Weights of a small transformer language model.
Size: width 192, 3 heads of 96, MLP 512 GeGLU, vocabulary 8192.
Training: a variant of SOAP for these matrices, 463M tokens, 3536 steps.
Each number is 128 + 24 x the weight over the matrix's rms, rounded and kept within 0 to 255. Layers, rows and columns count from 0.

# layer 7 MLP gate, 512x192, rms 0.126, rows 407-414, columns 0-191
[[112 103 137 121 129 119 121 129 126  95 166 112 110 113 132 104 136 133 141 150 132 118 100 113 162 146  90 101 104 117  86 102 119 127 156 132 123 107 125 119 138 119 162 128 131 148 107 104 115  99 141  95 123 124 146 130 117 171 111 124 100 132 147 161 118 105 146 138 136 127 131 139 119 146 157 100 121 129 124 143 106 123 111 171 160  81  98  92 151 144 129 173 143 121 135 109 115 127 157 156 163 126 142 128 115 129 129 144 146 177  81 105  89 117 111 153 148 139 148 123 109 127 165 130 133 131 160 118 165 144 136 167 178  84 121 107 111 127 168 179 124 106 154 119 124 138 126  93 121 119 112 147 138 148 139  99 105 121 103 153 126 155 113 135 115 140 132 143 137 126 140 126 148  95 157 166 123 127 140 155 143 143 140 131 107  84 142 121  94 146 172 178]
 [ 97 141 130 142 108 127 139 140 104 109 108 131 132 141  93 112 134  89 150 128 106 172 116 143 129  99 133 126 130 166  90 110 124 165 134 138 127 152 130 157 119 151 105 125 151 122 132  91  80  91 105 102 130 103 129  95 105 103  99 127  74 159  72 136 174  95 134 121 136 120 135 113 141  99 118 107 111 104 169 136 139  82 139 133 135 108 122 131 102 115 127 158 121 117 197 151 131 136 106 129 116 147 110 111 130 135 150 123 116 163 142 106 143 102 102  96 134 125 159 110 162 145 141 103 103 126  95 142 100 118 112  94 114 147 143 150 129 110 116 110 120 146  96 107 135 166 140 164 120 163  89 113 137 131 112 120 126 117 123 126 146 129 144 146 115 125 118 129  70 171  88 127 156 156 124 137 135 135  99  87 165 142  85 128 118 129 116 132 132 137 125  95]
 [134 109 204 107 146 131 116 110 138 125 106 142 142  82 114 128 106 122  92 154 125 100 175 110 148 152 133 124 107 116 162 130 136 102 139 131 111  89 140 124 159 102  97 136  96 119 122 115 147 150  92  81  89 117 112 135 170 140 148 102  77 132 164 114  92 146 165 157 128 145  95 110 123  90  93 127 102 116 121 141 102 150 156 112 130 158 114 118  91 114 124 133  70 129 125 155 191 145  83 113 138 140 146 139 151 175 114 119 117 123 149 104  82 113  92 177 148  85 177 145 100  81 159 126 133 107 155 133 137 152 146 117 111 137 138  58 172 119 130 177 143  93 142 133 125 124 144 115 114 146 138 169 175 103 128  85 170 142 136 168 149 132 123  66 118 126 135 122 136 136 126 127 147 136 116 142 167 132 113 195 103  68 141 176 166 135 125 130 111 122 133 157]
 [ 99 149  96 106  99 142 114 147 127 124 138 104 112 122 136 114 116 138 103 139 156 146  98 118 136 178 134 138 137  78  97 109 125 103 136 163 135 115 126  89 157 104 112 134 170 144 169 128 128  89 166 114  94 118 116 147 123 122 124 117 140 125 133 145 147 143 148 119 100 106 140 153 127 132 132 156 113 144 129 138 155 169  98  93 134 155 172 106 150 109 102 101 133 115 130 114 155 125 167 108 130 125 123 145  90 106 124 148 153 115 139  87  69 171 170 126 123 162  99 160 160 136 127 115 142 147 143  98 129 160 120 132 129 140 190 136 116 101 106 152 106 129 136 121  98 112 125 134 113 105 102 109 140 153 123 135 138 130 124 161 139 121 145 130  91 109 132 119 146 117 117  89 115 107 116 153 122 142 137 152 116 130 119 164 114 137  87 182 106 143 161 167]
 [152 158  97 128 127  94  81 158 104  99 114 158 122 130 137 126 106 113 124 112 138 138  94 134 124 151 165 164 176 132 134 103 129 143 175 109 124 133 185 120  86 145 133 139 135 151 146 112 141 115 136  80 115 106 101  84 144 125 120 116  95 105 117 100 158 160 153 133 131 131 119 118 120 138 103 116 145 187 153 137 157 117 100 159 143 159 137 118 139 117 151 172 133  92  99 114  91 123  90 124 108  92  93 161 116 102 115 141 157 132 130 134  81 109 141 126 111 143 129 137 120 105 155 143 125 126 159 152 146 127 147 113 110  97 141 114 138 108 164 130 108 179 122 149 111 111 165 120 148 170 159 105 190 143 143 160  79 162 161  88 116 182 181 157 154 130 118 145 111  85  78 173 110 161 132 108 130 133 154 140 182 130 142 165 146 111 139  96 109 142 121 124]
 [113 148 127 111 120 129 109 127 122 113 170 128 120 121 115 137 107 129 102 132 144 122 116 107 111 106 121 136 140 127 134 108 120 172  99 114 125 138 136 138 113 122 131 118 130 100 102 171 146 119  89 138 113 113 156 108 120 165 112 109 149 125 129  90 109 100 100 163 151 118  89 113 103  68 146 148 110 126 152  97 110 159 120 119 130 104 110 119 118 126 108 129 145 127 128 116 119 132 125 126 101 129 123 153 107 139 156 142 106 123 123  90 118 100 119 124 134 127 109  81  91 145 132  94 102 113  98 156 149 134 137 168 100 142 119 139 128 124 107 120 135 129 163 103 115 153 114 126 151 103 123 126 131 106 127 133 144 132 114 123 156 127 114 133  93 143 119 143  98 130 141 134 140 147 132 149 123 121 144 156 122 139 139 104 141 126 108 134 106 141 106 135]
 [129 138 160 114 138 111 146 148  53  79 147 131 114 136 145 122 119 141 130 106 123 119 114 169 118 135 131 123 128 115 158 139 123 124 121 129 148  90 153 112 114 110 137 108 113 139 149 152 113 141 145  97 129 191 140 141 142 123 140 127 107 135 115 125 123  79 145  89 113 125 125  91  98  93 149 107 141 141 124 125 108 127 147 148 139 129 110 140 150 122 106 149 144 121 124 147 129 136 129 118 139 121 112 147 120 176 126 157 119 136  92 114  98 139 110 177 113 140 147 138 147 166 142 114 121 111 158 130  81 146 149 106 138 118 111 137 154 135 175 130 152 123 156 127  62 145 126 147 142 140 126  99 118 157 106 102  95 114 148 166 109 106 118 129 142 122 133 161 154 150 135 144 129 132 156 165  96  96 170 140 111 118 102 163 109 143 111 120 105 118 122 113]
 [147  86 160 152 126 141 122 165 139 114 162 126 106 139 155 126 145  59 146 117  93 106 117 101 124 107 116 108 131 125 120 115 123 137 153 166 169 165 167 119 143 126 107 133 122 144 121 126 119 119 109 174 140 118 137 123 193 122 133 124 141 144  76 176 118 125 140 105  87 112 133 133 111 130 128  96 158 130 156 179 108 174 138 142 168 166  90  55 138 118 119 105 106 154 130 133 114 133 154 128 139 143  91 117 162 138  96  78 184 114 148 119  98 104 155 180 163 134 153 140 162 118 130 125 131 146 137 122 109 122 116 101 127 109 141 117 130 116 113 141 145 112 124 120 154 139 104 142 120 140 141 156 147 153 151 125 119 118 119 122  87 160 148 173 119 133 136  53 156 146 142 107 113 132 117 142 169 155 138 161 159 127 122 163 109 104 122 113 104 169 144 159]]